Each number is 200 + 30 x the weight over its row's rms, rounded and kept within 0 to 999. Layers, rows and columns count from 0. The size before them is the row's rms in percent of the matrix's.

# down: layer 10 MLP down (transposed), 384x96, rms 0.222, rows 216-251, columns 0-95
# up: layer 10 MLP up, 384x96, rms 0.196, rows 217-252, columns 0-95
down216,096,209,150,244,229,197,192,135,222,185,232,131,165,222,185,152,203,188,239,200,213,161,182,182,191,222,170,193,197,228,192,218,258,237,236,260,161,262,199,216,222,184,182,216,185,210,208,215,198,196,196,249,196,133,216,225,188,202,205,255,218,211,141,201,170,217,219,224,205,144,202,137,191,225,155,233,195,236,200,191,177,183,194,188,173,199,198,195,179,221,257,230,187,191,160,263,196
up217,103,201,192,201,180,189,199,226,197,256,160,208,195,192,202,188,207,230,229,193,187,216,211,265,201,196,215,208,183,179,237,170,188,251,233,206,183,149,230,217,268,229,263,252,212,209,198,188,252,236,166,175,121,200,244,145,187,220,177,157,193,210,206,206,212,231,192,168,220,165,219,193,184,173,158,257,144,232,189,185,206,162,192,149,193,168,230,208,176,199,205,228,137,196,186,142,187
down217,103,230,207,162,212,172,175,202,176,147,291,190,200,162,190,184,192,132,202,177,189,181,199,207,197,203,180,179,209,205,217,179,250,240,188,185,217,199,213,227,221,225,209,153,152,162,196,188,166,167,235,187,203,201,182,160,206,165,235,152,255,212,170,216,215,185,181,181,229,177,141,139,132,209,145,197,154,174,201,176,254,207,156,204,234,240,232,215,195,190,180,193,224,203,153,178,195
up218,098,253,196,170,200,199,210,212,174,193,180,242,175,208,198,258,180,161,164,177,120,217,190,210,213,172,258,271,195,186,222,136,246,189,151,207,261,151,197,221,202,207,196,185,186,217,194,174,168,200,228,197,193,246,202,197,299,204,186,185,218,170,171,199,205,177,188,176,172,196,234,240,191,222,179,173,195,241,187,188,213,195,184,201,208,213,172,219,194,224,194,186,229,186,236,142,268
down218,102,215,192,179,204,261,202,218,175,196,224,199,187,132,186,255,192,160,221,196,195,169,190,177,230,176,204,165,261,228,154,198,220,219,153,174,224,253,194,200,202,159,200,169,192,223,166,218,258,173,236,209,194,202,179,158,167,199,154,198,162,186,188,173,154,225,216,144,177,221,254,206,177,223,217,227,206,201,208,162,195,244,249,211,157,243,166,185,211,148,232,212,163,224,231,236,151
up219,105,214,260,188,216,172,163,129,201,240,190,211,217,200,180,242,206,191,213,226,163,249,194,234,178,187,234,229,221,198,203,208,234,175,253,182,220,245,210,218,186,230,246,225,187,165,184,212,253,164,225,203,216,221,248,175,187,237,196,216,200,190,144,197,205,132,222,258,188,206,228,208,252,151,152,221,230,201,164,178,248,216,171,245,215,183,214,178,219,218,188,218,245,239,207,218,147
down219,102,228,236,219,183,127,183,180,239,173,178,130,155,173,160,199,218,194,184,214,186,202,231,208,184,267,164,235,192,232,132,208,181,194,223,148,165,217,188,195,199,161,138,234,223,225,201,224,149,208,194,194,182,190,166,207,196,248,179,211,188,243,250,196,229,211,213,185,218,133,190,194,242,210,161,167,192,211,207,226,210,244,204,180,178,208,227,235,219,206,195,258,162,237,186,220,243
up220,093,208,234,187,136,197,175,172,197,218,164,201,199,154,183,206,183,192,265,165,207,230,162,221,217,205,193,259,204,196,185,231,198,164,189,159,203,207,241,198,182,211,216,150,189,227,188,213,224,220,186,151,218,232,192,144,196,180,131,210,163,182,146,207,166,223,267,211,183,220,215,187,147,203,190,229,231,179,164,231,227,220,160,177,253,210,154,210,224,215,138,239,195,158,175,227,244
down220,103,247,151,186,185,190,135,177,207,253,201,132,189,206,198,227,214,239,271,209,219,235,165,273,217,226,208,163,187,199,170,225,179,202,181,153,180,191,202,168,219,151,191,198,221,241,260,246,198,192,172,208,213,247,167,209,198,223,231,264,212,187,201,136,177,214,191,208,277,214,253,212,212,203,173,201,226,198,158,205,225,198,231,201,197,193,211,207,185,203,189,207,181,213,157,198,238
up221,102,159,205,170,192,156,160,155,216,245,104,233,247,169,224,193,186,172,205,226,207,190,161,160,223,167,200,226,190,198,251,152,215,166,231,192,203,136,165,199,219,233,153,182,217,187,184,153,226,212,199,232,168,202,185,207,246,184,196,163,222,154,183,193,197,188,202,202,179,172,226,256,245,162,200,251,209,168,192,252,235,175,209,222,201,205,201,169,256,186,197,185,241,187,205,226,219
down221,106,224,199,255,197,195,232,248,176,130,216,174,220,231,214,218,240,220,193,200,195,227,186,217,202,199,227,160,203,243,159,177,228,209,174,233,284,197,198,219,221,227,244,245,199,217,213,180,184,164,139,224,196,263,182,213,201,195,187,192,169,179,218,176,209,189,169,214,128,185,232,210,196,190,164,146,205,213,198,174,212,140,184,188,178,221,125,200,141,232,232,174,226,186,221,233,202
up222,095,248,217,200,177,275,230,220,204,202,234,231,172,212,246,214,274,210,246,173,203,257,217,205,162,210,236,220,161,174,198,205,179,214,200,221,250,198,213,188,201,123,192,181,215,180,232,219,182,254,224,133,240,187,205,198,233,140,194,227,188,189,205,160,219,257,177,244,183,218,179,179,189,180,229,168,193,268,178,195,197,221,251,219,199,222,214,180,183,171,204,184,190,169,168,176,190
down222,090,185,219,177,211,157,188,232,172,183,158,168,227,212,146,200,127,225,232,178,188,176,227,196,179,148,179,168,211,211,232,181,180,206,212,157,215,181,179,220,244,236,203,208,223,185,181,184,239,171,195,262,212,171,212,173,189,165,217,161,157,184,180,179,192,175,244,187,151,226,197,207,219,186,232,198,291,207,225,204,189,249,213,191,200,164,214,274,224,185,194,204,269,204,221,217,262
up223,097,170,185,154,169,174,155,207,203,225,204,172,192,190,191,205,159,179,168,150,168,224,181,221,219,203,227,211,216,110,224,235,201,189,180,189,246,266,189,137,157,181,189,189,232,203,208,224,172,259,176,218,207,223,263,186,186,187,236,215,196,205,228,153,194,213,248,158,141,183,175,201,191,185,211,196,221,190,215,203,217,232,264,227,174,191,205,210,225,157,237,191,217,204,282,189,199
down223,086,163,163,201,192,179,203,259,168,163,213,223,193,224,216,184,205,198,186,212,284,189,219,150,180,190,212,167,192,238,218,171,234,193,218,219,172,141,186,196,202,235,175,186,155,178,225,254,225,209,242,169,261,175,243,222,187,202,237,180,214,234,205,144,224,245,168,213,231,176,215,149,222,175,226,180,225,220,190,218,206,170,183,138,252,219,207,202,148,234,187,232,202,195,169,241,158
up224,096,168,199,238,183,120,175,180,194,225,169,187,226,211,193,227,225,181,173,205,170,244,200,184,224,213,173,162,201,207,244,157,170,218,209,136,202,177,168,175,180,206,213,201,251,238,265,177,157,232,195,191,207,240,168,222,185,188,180,218,199,207,155,216,207,187,234,192,162,207,277,189,194,177,150,226,228,255,191,186,143,148,186,251,178,195,228,185,181,193,182,179,223,143,158,227,199
down224,093,175,192,264,196,231,214,244,141,171,197,195,178,186,178,220,155,193,210,178,180,214,163,220,176,200,263,247,171,252,165,198,249,172,270,240,210,217,141,207,181,209,177,229,174,204,224,219,225,180,197,232,165,206,220,207,181,247,234,148,174,183,214,234,200,174,166,151,213,187,162,177,221,186,173,196,137,256,188,157,264,195,211,229,232,230,181,178,187,187,190,213,200,212,214,185,217
up225,102,200,191,221,197,224,235,173,118,190,193,199,177,211,188,247,205,146,195,218,176,172,228,206,191,199,194,144,231,166,252,186,180,196,182,199,190,217,160,226,172,182,262,174,212,141,162,226,232,196,169,205,177,251,243,148,192,276,173,191,172,204,191,250,212,194,171,239,219,214,193,160,193,209,225,151,214,221,139,160,224,201,221,162,230,186,234,235,202,209,229,251,209,214,214,237,208
down225,115,242,160,193,227,203,245,150,162,219,236,178,213,206,186,237,175,198,176,202,247,212,212,161,167,192,195,210,169,208,239,218,211,240,184,225,205,196,162,232,186,127,228,206,222,186,184,187,169,196,194,194,223,216,233,192,153,154,215,228,181,155,191,163,232,183,229,200,225,168,221,228,223,197,222,204,237,222,160,194,183,215,184,216,228,158,245,102,230,173,182,215,265,166,255,179,153
up226,100,242,204,198,200,191,179,189,212,183,160,164,218,189,178,180,230,197,160,228,163,189,183,183,214,196,229,198,214,199,202,173,159,257,213,184,192,177,200,201,225,165,237,230,220,212,129,159,231,200,208,216,143,170,166,179,141,224,182,157,239,237,209,177,200,213,131,169,185,213,233,226,193,166,203,209,217,231,168,170,292,210,246,239,191,154,176,190,217,176,214,204,247,150,210,197,134
down226,097,218,248,179,211,247,193,182,166,178,242,208,127,245,198,219,235,171,188,171,163,185,203,245,176,244,204,201,140,199,245,180,204,160,140,203,183,193,185,215,173,175,195,188,186,144,230,199,193,209,210,173,233,198,191,198,211,190,194,228,204,169,243,181,192,179,244,190,253,234,139,240,189,187,241,209,164,205,173,160,200,205,196,250,143,223,183,206,127,161,261,184,187,223,194,185,179
up227,085,161,180,203,220,213,176,189,224,280,213,214,138,203,205,150,221,196,205,249,196,203,211,233,198,169,186,141,202,166,191,215,168,279,161,234,211,221,195,207,204,228,277,241,184,239,209,180,228,173,200,164,206,220,178,193,214,164,206,261,261,205,140,209,190,190,205,177,177,225,152,205,191,254,181,180,187,225,195,218,209,178,188,184,178,201,178,182,214,203,215,233,231,204,283,189,224
down227,079,223,190,194,228,192,209,208,244,203,200,148,233,165,169,272,148,169,152,190,207,224,198,232,259,221,212,197,143,214,244,182,190,205,226,191,181,174,190,222,158,253,202,232,164,171,210,221,210,186,198,244,173,230,186,193,150,186,220,182,162,201,235,178,199,161,165,202,237,224,214,218,188,197,156,212,210,166,194,171,114,170,163,189,193,160,199,238,166,233,250,149,201,186,197,252,186
up228,088,182,225,190,160,190,164,200,185,176,206,170,179,217,164,193,210,291,170,146,280,213,208,209,166,191,182,247,186,180,207,189,174,181,212,172,218,222,207,228,188,226,220,224,167,158,200,189,236,212,184,202,254,184,207,222,181,237,233,222,262,251,234,125,197,167,210,216,249,211,212,180,179,211,180,194,182,235,232,151,229,186,197,174,233,129,169,180,201,227,159,193,177,163,210,183,213
down228,071,235,251,195,212,198,183,166,187,219,209,197,199,176,200,205,207,173,225,209,174,179,255,201,235,182,187,152,173,185,206,238,233,196,160,200,223,196,179,203,174,221,181,152,234,202,167,137,160,173,222,212,195,136,155,165,196,145,200,180,174,168,165,176,147,234,288,206,129,174,196,255,202,175,242,231,212,194,153,182,175,185,207,242,174,221,227,178,170,185,192,172,230,212,184,164,224
up229,094,222,212,159,196,172,155,166,204,211,193,179,128,201,189,184,241,195,209,180,165,117,240,138,188,193,230,190,275,156,178,183,168,257,187,198,179,246,170,172,183,163,207,181,182,210,242,191,155,180,234,166,198,173,177,172,250,189,186,253,183,180,209,170,160,207,196,196,200,272,194,214,212,187,197,207,193,216,190,203,167,191,189,201,174,196,177,169,176,174,206,210,268,171,237,157,187
down229,096,199,224,247,216,260,195,212,188,247,237,222,242,200,196,181,126,254,154,212,194,261,167,240,233,202,222,209,202,186,193,194,187,188,188,202,190,223,217,221,198,181,182,178,214,177,162,159,169,236,206,192,242,150,244,208,199,228,261,196,191,207,147,197,242,216,184,222,200,242,193,217,178,182,187,209,177,212,183,174,234,189,194,147,227,237,153,267,161,245,189,234,173,226,147,216,162
up230,100,154,177,178,205,242,196,236,175,219,193,209,184,181,185,188,195,259,221,158,192,185,181,220,142,210,237,232,186,189,220,167,252,181,167,209,157,268,264,282,175,194,248,196,204,162,195,189,165,231,192,142,138,206,235,201,247,200,180,175,208,241,214,223,188,200,188,220,225,210,226,145,202,190,253,177,210,175,193,185,176,152,193,205,204,151,208,189,223,219,174,240,206,160,172,180,203
down230,114,197,193,195,210,216,219,202,205,193,241,169,210,197,198,191,187,246,204,204,221,238,226,205,184,207,126,128,192,192,211,183,211,221,206,256,204,196,212,231,187,163,226,182,216,196,157,248,162,229,201,168,176,250,154,252,212,177,196,139,198,238,172,216,233,203,230,237,152,162,207,122,114,203,191,190,258,230,210,189,182,217,250,222,200,206,172,232,230,219,202,173,214,196,176,246,175
up231,097,195,156,202,211,168,246,229,186,246,191,210,164,163,195,224,224,250,212,227,217,222,226,269,270,201,173,206,221,178,176,236,173,177,178,251,155,242,202,206,207,208,218,170,183,250,237,218,217,199,207,169,199,183,251,208,218,186,259,224,245,207,158,225,174,248,185,194,198,227,187,238,237,202,216,233,183,209,293,179,171,205,169,221,197,210,207,191,242,145,192,208,180,230,236,171,207
down231,086,232,194,208,160,228,186,238,162,251,217,196,232,192,195,205,214,182,184,222,125,186,236,186,176,205,195,216,192,146,227,250,213,187,154,206,220,195,199,172,224,159,215,180,191,203,190,221,226,185,198,242,239,204,196,172,186,212,237,197,163,164,217,123,172,139,199,199,184,174,150,179,163,177,193,211,96,202,136,184,129,182,219,219,180,138,207,189,215,200,209,195,218,210,185,209,203
up232,107,218,179,194,237,179,190,194,213,242,183,202,198,198,278,238,209,174,221,202,199,219,190,183,159,174,230,210,210,221,250,160,191,196,215,188,163,223,212,182,238,198,224,125,204,239,175,192,202,206,269,199,172,186,162,241,172,167,228,228,171,213,195,210,253,229,263,181,153,139,192,238,173,193,153,150,254,239,195,211,184,201,185,207,245,189,230,170,223,224,214,214,227,200,222,270,197
down232,074,194,190,165,182,202,247,236,191,128,235,177,226,169,177,156,262,153,220,256,278,173,188,202,286,235,211,231,199,206,220,208,198,175,217,238,230,165,233,192,207,202,189,215,207,181,217,221,246,240,185,177,195,125,201,181,170,217,202,210,247,223,216,259,208,204,235,223,229,189,161,214,211,184,189,219,247,157,227,226,190,218,226,204,216,209,184,190,170,201,225,174,236,208,200,183,161
up233,100,195,217,219,170,231,221,171,161,216,176,237,214,216,176,186,198,179,217,136,186,191,253,223,188,226,223,215,232,205,223,217,187,241,268,159,287,167,197,177,200,201,209,162,209,207,185,180,210,252,192,131,205,194,190,166,171,224,184,150,233,196,225,182,225,163,197,199,177,217,221,236,217,199,211,207,210,167,249,211,122,185,220,198,175,238,247,250,240,206,220,221,214,190,247,185,140
down233,102,203,185,219,184,211,172,224,246,255,209,211,181,213,199,230,158,220,168,226,189,212,239,189,145,211,184,240,182,194,120,215,200,177,218,172,228,259,242,118,201,225,175,241,222,179,204,195,179,201,204,231,157,202,243,249,203,212,167,233,194,213,214,190,224,237,248,189,248,139,199,244,181,233,176,186,214,216,179,187,197,210,223,198,168,156,249,188,175,263,197,210,168,234,238,183,191
up234,099,173,203,156,194,214,160,188,198,252,256,164,151,247,222,217,166,183,210,207,165,224,192,178,192,164,210,156,147,161,154,213,182,208,202,166,162,212,223,165,239,186,180,225,234,208,190,230,221,185,187,224,194,171,191,221,221,266,226,198,212,213,176,184,196,178,158,222,259,179,212,197,141,161,245,189,199,218,204,180,161,140,174,162,198,129,200,162,247,218,193,187,193,142,183,232,210
down234,082,258,231,194,214,177,215,162,185,132,187,299,199,202,197,193,187,162,188,197,202,206,208,222,162,230,179,248,197,205,171,218,189,219,200,192,223,227,180,168,151,216,202,174,179,238,183,179,122,236,236,278,205,155,162,185,236,158,202,168,188,185,197,218,185,234,165,190,178,268,160,238,218,183,195,220,171,216,159,176,171,198,217,218,191,243,202,190,226,214,235,179,176,234,180,183,197
up235,104,212,214,210,227,189,187,201,182,261,162,241,235,158,193,169,234,140,189,205,193,179,226,213,167,232,195,197,188,187,243,174,203,190,178,204,141,192,228,227,307,190,123,199,161,184,187,218,208,129,222,187,214,218,208,178,209,165,226,218,199,215,180,204,153,252,135,142,169,203,206,202,170,214,256,209,248,215,227,205,186,192,212,203,179,179,232,183,161,214,189,186,233,209,221,198,210
down235,113,232,206,163,213,207,158,179,196,183,218,211,201,210,219,193,141,197,256,203,224,233,149,207,234,221,204,183,229,195,232,167,204,215,205,138,181,203,146,208,206,196,226,250,206,144,210,165,161,217,190,251,203,210,230,183,172,202,126,191,183,226,242,206,227,174,230,198,197,187,245,215,206,149,218,208,169,200,160,217,227,206,163,178,164,209,159,177,168,235,109,221,199,173,198,145,252
up236,105,184,250,221,225,261,234,179,159,242,203,185,226,238,183,269,171,219,187,173,177,181,190,178,208,195,215,212,201,221,200,139,232,179,166,234,233,160,237,261,193,201,193,204,171,198,193,173,211,154,146,217,153,244,240,193,166,217,225,212,172,189,171,221,241,236,177,246,220,190,180,228,198,153,184,227,208,224,252,159,181,247,183,189,184,228,250,189,208,198,181,171,213,202,245,231,153
down236,111,212,205,262,189,234,184,207,141,171,228,260,231,191,226,209,189,209,224,188,180,204,248,200,172,166,211,220,197,227,203,214,231,205,210,220,154,212,221,196,239,167,188,151,193,232,243,162,211,208,207,200,249,136,180,167,217,216,219,221,127,205,199,134,198,199,200,160,166,185,195,238,171,171,228,187,204,146,217,174,201,190,203,209,174,219,267,146,239,203,235,134,212,155,216,236,207
up237,101,233,257,190,196,210,204,156,168,193,198,227,156,173,174,190,215,182,194,142,198,222,166,220,152,218,192,190,190,221,176,223,203,235,234,191,201,191,197,176,199,230,266,234,193,213,159,234,241,272,239,195,258,209,172,199,229,191,176,185,205,192,134,170,214,163,182,159,208,241,175,210,207,175,198,187,212,150,213,196,248,246,272,191,208,188,172,194,194,149,189,211,170,130,234,164,184
down237,095,171,197,257,173,172,191,164,192,208,211,176,215,202,202,190,130,142,209,248,196,181,221,179,172,240,193,214,217,201,264,193,251,131,207,156,209,194,183,214,165,177,178,166,210,189,231,168,213,189,202,256,127,268,173,212,171,203,189,170,252,205,221,161,199,190,191,189,196,229,233,136,201,194,166,190,214,191,261,185,186,153,168,168,201,219,211,174,188,232,190,177,209,211,183,247,167
up238,091,173,220,217,189,174,218,207,181,200,208,154,219,181,189,193,206,198,190,190,267,198,183,188,204,216,238,165,214,218,204,251,181,160,181,181,145,178,237,144,219,171,203,264,186,171,192,190,210,200,218,190,186,191,151,240,183,155,263,208,178,238,207,253,203,167,230,186,224,240,173,117,165,190,198,178,216,210,249,167,141,179,272,221,190,187,227,183,239,207,183,177,186,159,149,220,206
down238,089,228,205,223,218,216,184,223,162,254,187,178,191,195,202,197,192,142,225,196,150,232,177,152,187,196,212,221,196,238,237,179,177,253,236,200,184,152,188,248,196,171,202,192,191,194,184,229,230,139,162,159,175,245,193,197,182,174,142,268,219,178,195,198,162,208,148,173,220,189,242,237,242,235,188,197,225,218,151,236,237,214,224,188,231,180,196,184,191,185,240,236,227,140,184,237,149
up239,121,215,195,203,190,182,190,199,228,204,192,252,248,180,216,223,242,249,194,204,156,238,235,209,129,209,201,158,202,214,205,205,178,243,171,275,207,223,228,208,231,234,199,153,227,224,183,201,222,242,303,237,263,235,236,163,204,196,193,216,203,213,191,144,197,147,195,243,212,241,191,169,185,225,234,187,197,197,185,201,196,223,205,227,233,212,207,184,212,217,198,233,235,204,225,197,132
down239,088,252,195,179,189,185,188,225,201,177,219,272,232,230,221,210,195,238,191,191,210,217,191,231,144,220,186,209,178,188,186,207,180,247,172,215,181,229,212,167,237,206,213,204,204,214,178,207,234,252,263,244,247,210,233,257,215,217,214,174,204,226,214,57,211,158,165,211,212,238,200,206,196,220,208,215,188,181,151,199,218,208,216,232,228,197,191,206,190,186,225,265,187,222,225,216,221
up240,095,200,235,214,168,148,221,202,180,167,194,178,231,235,184,246,199,256,256,218,197,134,185,170,177,178,210,125,170,219,151,205,272,216,204,186,186,203,212,189,243,194,216,178,180,225,251,196,250,221,205,211,158,190,167,219,185,162,213,193,160,200,252,198,131,203,179,210,270,173,222,217,184,231,219,186,175,203,221,208,174,200,190,153,217,153,222,162,193,196,173,203,205,200,203,150,236
down240,090,229,194,145,195,222,253,188,223,201,161,167,204,189,213,209,198,249,177,175,175,213,184,222,174,227,201,206,150,155,188,211,183,197,188,245,168,191,222,170,159,233,250,165,233,207,231,266,198,260,167,231,215,253,183,176,203,224,179,235,154,218,210,176,181,213,234,167,216,215,185,252,226,225,207,195,252,185,161,228,261,216,186,146,223,168,190,193,250,166,202,247,147,194,208,183,224
up241,103,172,306,173,183,192,183,221,187,195,201,233,167,225,223,219,186,132,178,204,244,220,268,256,190,248,205,119,194,220,157,180,198,186,178,173,244,184,202,250,222,171,174,178,188,216,229,188,237,217,209,225,164,226,246,219,216,220,206,231,189,187,194,187,176,163,187,183,216,205,242,169,228,222,207,215,240,183,219,173,151,235,184,245,173,211,190,169,219,242,170,177,197,181,187,197,171
down241,106,169,217,157,198,200,162,108,147,156,202,175,187,236,197,231,175,168,213,232,234,157,212,233,167,200,184,203,219,185,245,215,205,116,205,213,144,175,209,241,169,242,169,167,140,225,199,176,215,242,150,194,157,215,221,197,235,213,162,208,192,207,214,193,212,171,183,205,205,222,181,169,193,135,221,172,216,197,201,257,165,157,173,214,186,169,199,227,225,208,164,226,195,203,231,195,203
up242,095,195,268,243,179,267,191,183,202,266,193,158,191,188,162,221,230,223,243,221,242,184,165,207,177,222,201,189,168,241,169,219,215,205,205,201,235,246,251,218,198,243,177,217,218,189,181,154,165,167,214,226,187,185,196,204,174,180,204,209,240,223,178,200,206,185,198,158,206,229,179,219,214,150,186,208,267,262,186,247,184,242,195,238,190,236,229,214,201,134,190,210,252,207,230,216,253
down242,096,209,209,214,222,209,150,164,258,181,175,223,228,212,204,230,183,177,211,184,199,234,164,190,236,180,145,178,165,167,157,176,222,231,220,215,202,126,211,168,192,193,189,170,190,235,206,218,204,195,219,211,217,173,242,129,199,245,200,171,198,172,166,248,290,186,204,231,219,215,202,222,244,171,141,234,189,174,196,197,186,226,189,233,259,218,228,249,212,226,214,204,231,214,247,211,247
up243,101,220,242,179,246,217,183,258,165,264,201,259,187,176,199,186,209,168,174,178,225,215,185,173,187,139,215,228,194,214,193,232,173,182,194,250,180,199,288,226,258,224,205,210,214,218,187,234,245,218,236,182,193,188,189,188,225,210,191,167,199,187,227,225,252,147,154,186,237,187,215,182,197,193,180,188,183,142,198,243,273,182,177,228,155,174,224,206,223,222,186,242,176,204,161,193,194
down243,116,229,194,184,203,177,231,156,177,229,157,263,195,195,168,220,149,232,246,192,160,248,169,190,181,177,180,195,223,184,192,225,219,125,208,192,152,208,171,143,149,220,228,224,172,203,203,198,215,235,222,201,215,261,188,255,160,236,132,206,196,222,197,146,234,163,209,223,203,201,216,187,217,233,235,193,153,180,203,216,191,173,220,214,216,164,186,166,199,204,213,191,154,221,189,249,256
up244,095,224,158,219,181,203,175,163,199,244,156,251,180,220,239,250,159,176,185,172,199,190,215,183,214,208,238,224,132,170,260,167,172,206,181,171,236,249,235,152,198,174,229,192,201,180,163,203,236,202,207,185,225,170,211,178,201,270,207,209,210,185,182,216,210,256,191,197,216,255,224,188,203,167,266,192,181,211,221,161,208,145,279,236,189,210,212,185,202,171,162,166,219,189,204,187,172
down244,084,200,227,163,195,183,197,195,228,244,257,193,181,174,199,192,192,237,194,217,203,173,245,193,229,185,179,162,216,170,163,256,164,159,182,180,237,212,205,250,185,229,126,229,192,205,234,258,167,191,146,251,185,165,123,173,148,223,209,204,218,223,213,209,181,181,182,234,212,212,232,155,276,168,176,209,196,182,189,176,204,196,202,200,215,159,242,212,164,196,171,245,220,185,160,210,212
up245,094,216,218,166,246,161,192,166,210,164,161,228,182,232,257,214,222,235,229,188,183,181,189,162,208,215,225,222,154,175,190,167,135,189,240,222,148,233,198,217,171,189,166,173,213,261,179,164,172,249,190,163,196,116,188,211,210,234,182,208,188,174,221,171,175,247,198,165,185,192,251,220,204,233,214,210,201,205,177,182,172,219,247,201,127,190,250,167,190,188,190,178,200,172,210,251,189
down245,089,145,177,262,211,219,202,230,145,195,204,208,258,184,185,179,190,174,201,160,162,174,220,227,170,182,220,190,177,225,220,217,193,215,173,183,232,193,244,201,217,190,207,203,200,207,230,207,200,181,231,216,226,171,227,212,198,182,188,210,221,198,206,224,246,206,184,224,223,208,221,216,178,249,112,223,229,163,118,281,243,249,164,191,201,217,179,175,201,158,236,269,175,148,175,194,188
up246,096,209,205,205,167,226,204,221,204,222,254,205,187,196,228,220,236,184,213,244,204,189,133,173,209,238,207,241,210,236,214,200,160,187,174,139,211,168,184,199,201,217,217,196,229,194,131,216,236,222,204,231,186,240,220,171,224,192,206,228,211,128,191,206,208,187,236,234,211,193,215,206,166,255,174,183,165,215,232,202,243,270,153,220,143,170,207,164,163,125,203,206,255,154,229,185,204
down246,112,178,185,184,229,191,183,217,172,196,150,208,216,222,251,157,214,165,162,155,202,227,206,171,182,156,243,171,214,189,170,135,215,196,204,175,188,200,231,207,218,180,172,195,249,196,242,192,194,195,263,219,244,205,218,219,183,157,119,249,187,270,182,255,184,184,249,239,229,190,235,190,177,232,182,174,160,174,199,200,238,178,175,199,196,214,176,194,190,172,230,228,176,269,191,232,217
up247,109,224,179,193,177,213,162,171,215,231,227,222,256,225,220,242,195,203,158,172,197,250,182,163,244,190,208,246,210,237,254,202,264,218,211,209,182,187,217,258,169,168,221,181,249,276,241,210,223,259,246,191,205,198,213,223,225,143,211,176,270,190,201,210,202,168,179,240,198,219,173,186,241,217,177,210,183,189,183,164,199,223,210,212,187,167,211,206,221,164,233,251,151,170,213,210,180
down247,118,222,187,187,207,268,172,172,224,213,136,202,177,224,187,244,172,234,183,206,206,223,191,259,178,169,245,238,159,159,187,165,186,240,194,206,170,192,116,191,153,189,221,179,227,223,200,200,183,177,221,231,202,201,196,246,249,168,232,227,182,227,180,248,145,191,215,164,227,199,210,204,259,210,236,133,229,192,190,189,183,220,226,208,261,244,192,218,196,203,169,197,174,214,195,177,241
up248,096,202,194,237,254,170,178,232,242,212,142,226,190,158,180,191,174,170,237,245,219,190,152,210,194,208,182,211,258,202,188,288,135,172,169,204,198,181,218,215,187,234,194,188,219,208,199,212,181,166,213,163,182,193,237,188,252,159,187,233,204,223,200,197,176,154,183,144,189,265,169,203,215,226,204,205,206,226,206,244,221,240,177,225,224,191,225,172,182,187,141,259,144,181,216,202,178
down248,106,197,163,193,267,215,175,169,192,171,222,126,195,189,233,192,174,197,210,185,188,200,209,192,278,212,280,217,161,182,250,210,241,193,190,187,174,196,210,186,193,241,239,202,202,205,189,185,179,220,200,221,219,229,192,212,147,213,234,166,197,187,220,200,186,233,190,215,193,202,180,230,235,162,141,216,122,185,216,187,235,226,197,179,238,170,183,195,162,169,291,137,184,183,196,183,187
up249,092,217,161,200,227,168,156,220,231,184,168,171,231,201,220,223,186,149,157,189,236,235,268,164,208,171,220,173,215,196,222,204,237,185,255,156,207,229,186,196,175,163,228,157,235,244,187,222,207,221,256,178,184,185,214,226,172,187,167,173,185,246,240,221,194,227,194,207,247,208,176,184,231,254,232,233,185,169,206,183,161,207,193,168,177,207,239,137,222,216,233,170,229,140,258,186,197
down249,099,244,239,197,188,225,169,158,212,191,241,169,248,175,199,213,186,204,197,180,195,185,215,207,216,194,209,148,217,220,204,188,242,236,209,186,203,161,129,209,154,254,203,218,260,204,196,169,169,164,179,213,242,187,135,140,213,192,200,172,178,247,151,217,227,185,266,188,173,194,241,254,197,175,205,176,220,233,217,226,189,204,263,245,238,259,193,207,209,213,212,246,182,185,197,207,177
up250,101,238,158,223,231,204,215,256,220,253,186,209,233,175,225,217,215,242,154,182,236,212,186,156,206,175,269,187,210,204,155,167,210,171,171,209,209,218,239,173,216,249,214,210,182,228,179,189,196,268,183,205,176,207,222,187,194,171,194,213,159,204,214,212,143,234,149,212,257,214,212,204,247,218,251,201,213,167,127,203,180,221,254,190,194,239,223,211,258,253,205,186,214,226,220,225,207
down250,090,188,220,211,205,209,157,216,227,198,188,252,187,223,205,116,226,194,257,198,186,233,206,199,222,161,232,226,196,229,215,210,189,143,241,185,170,170,215,220,199,202,196,178,229,199,180,181,263,179,218,163,156,208,183,178,210,253,127,212,215,287,229,201,191,180,162,191,190,184,208,256,205,218,204,182,210,273,171,227,219,218,197,228,210,190,207,167,227,205,187,166,223,213,152,242,141
up251,110,212,232,151,216,203,215,208,227,228,187,214,203,226,205,185,242,204,239,227,216,200,185,196,213,193,228,192,167,185,258,180,227,255,249,198,231,200,234,303,220,194,221,174,226,221,207,241,207,186,204,224,201,207,180,266,161,167,248,218,234,214,203,177,185,198,232,188,210,247,225,164,175,162,232,215,182,172,228,200,196,206,189,213,227,246,231,217,225,152,150,225,230,252,286,208,220
down251,102,147,207,227,218,178,189,195,229,175,246,219,172,199,210,203,211,231,220,116,183,211,168,183,285,260,199,161,218,230,204,170,246,170,187,172,207,218,214,242,176,159,225,259,195,200,216,196,194,205,187,213,171,163,148,229,229,249,194,199,215,212,187,226,227,175,177,205,252,169,160,127,207,208,199,170,174,220,218,241,245,254,209,190,198,235,180,192,218,205,179,234,221,242,188,216,227
up252,108,179,191,224,208,197,192,141,156,249,176,225,167,161,217,173,159,212,138,260,186,163,219,169,178,187,226,203,253,195,161,237,146,213,154,207,240,225,222,217,180,211,236,175,213,156,188,219,191,177,197,152,228,162,215,174,222,168,176,183,216,214,174,197,185,145,205,150,175,252,227,212,227,178,210,171,223,210,187,177,207,203,252,210,211,224,243,167,216,162,187,189,126,157,202,183,171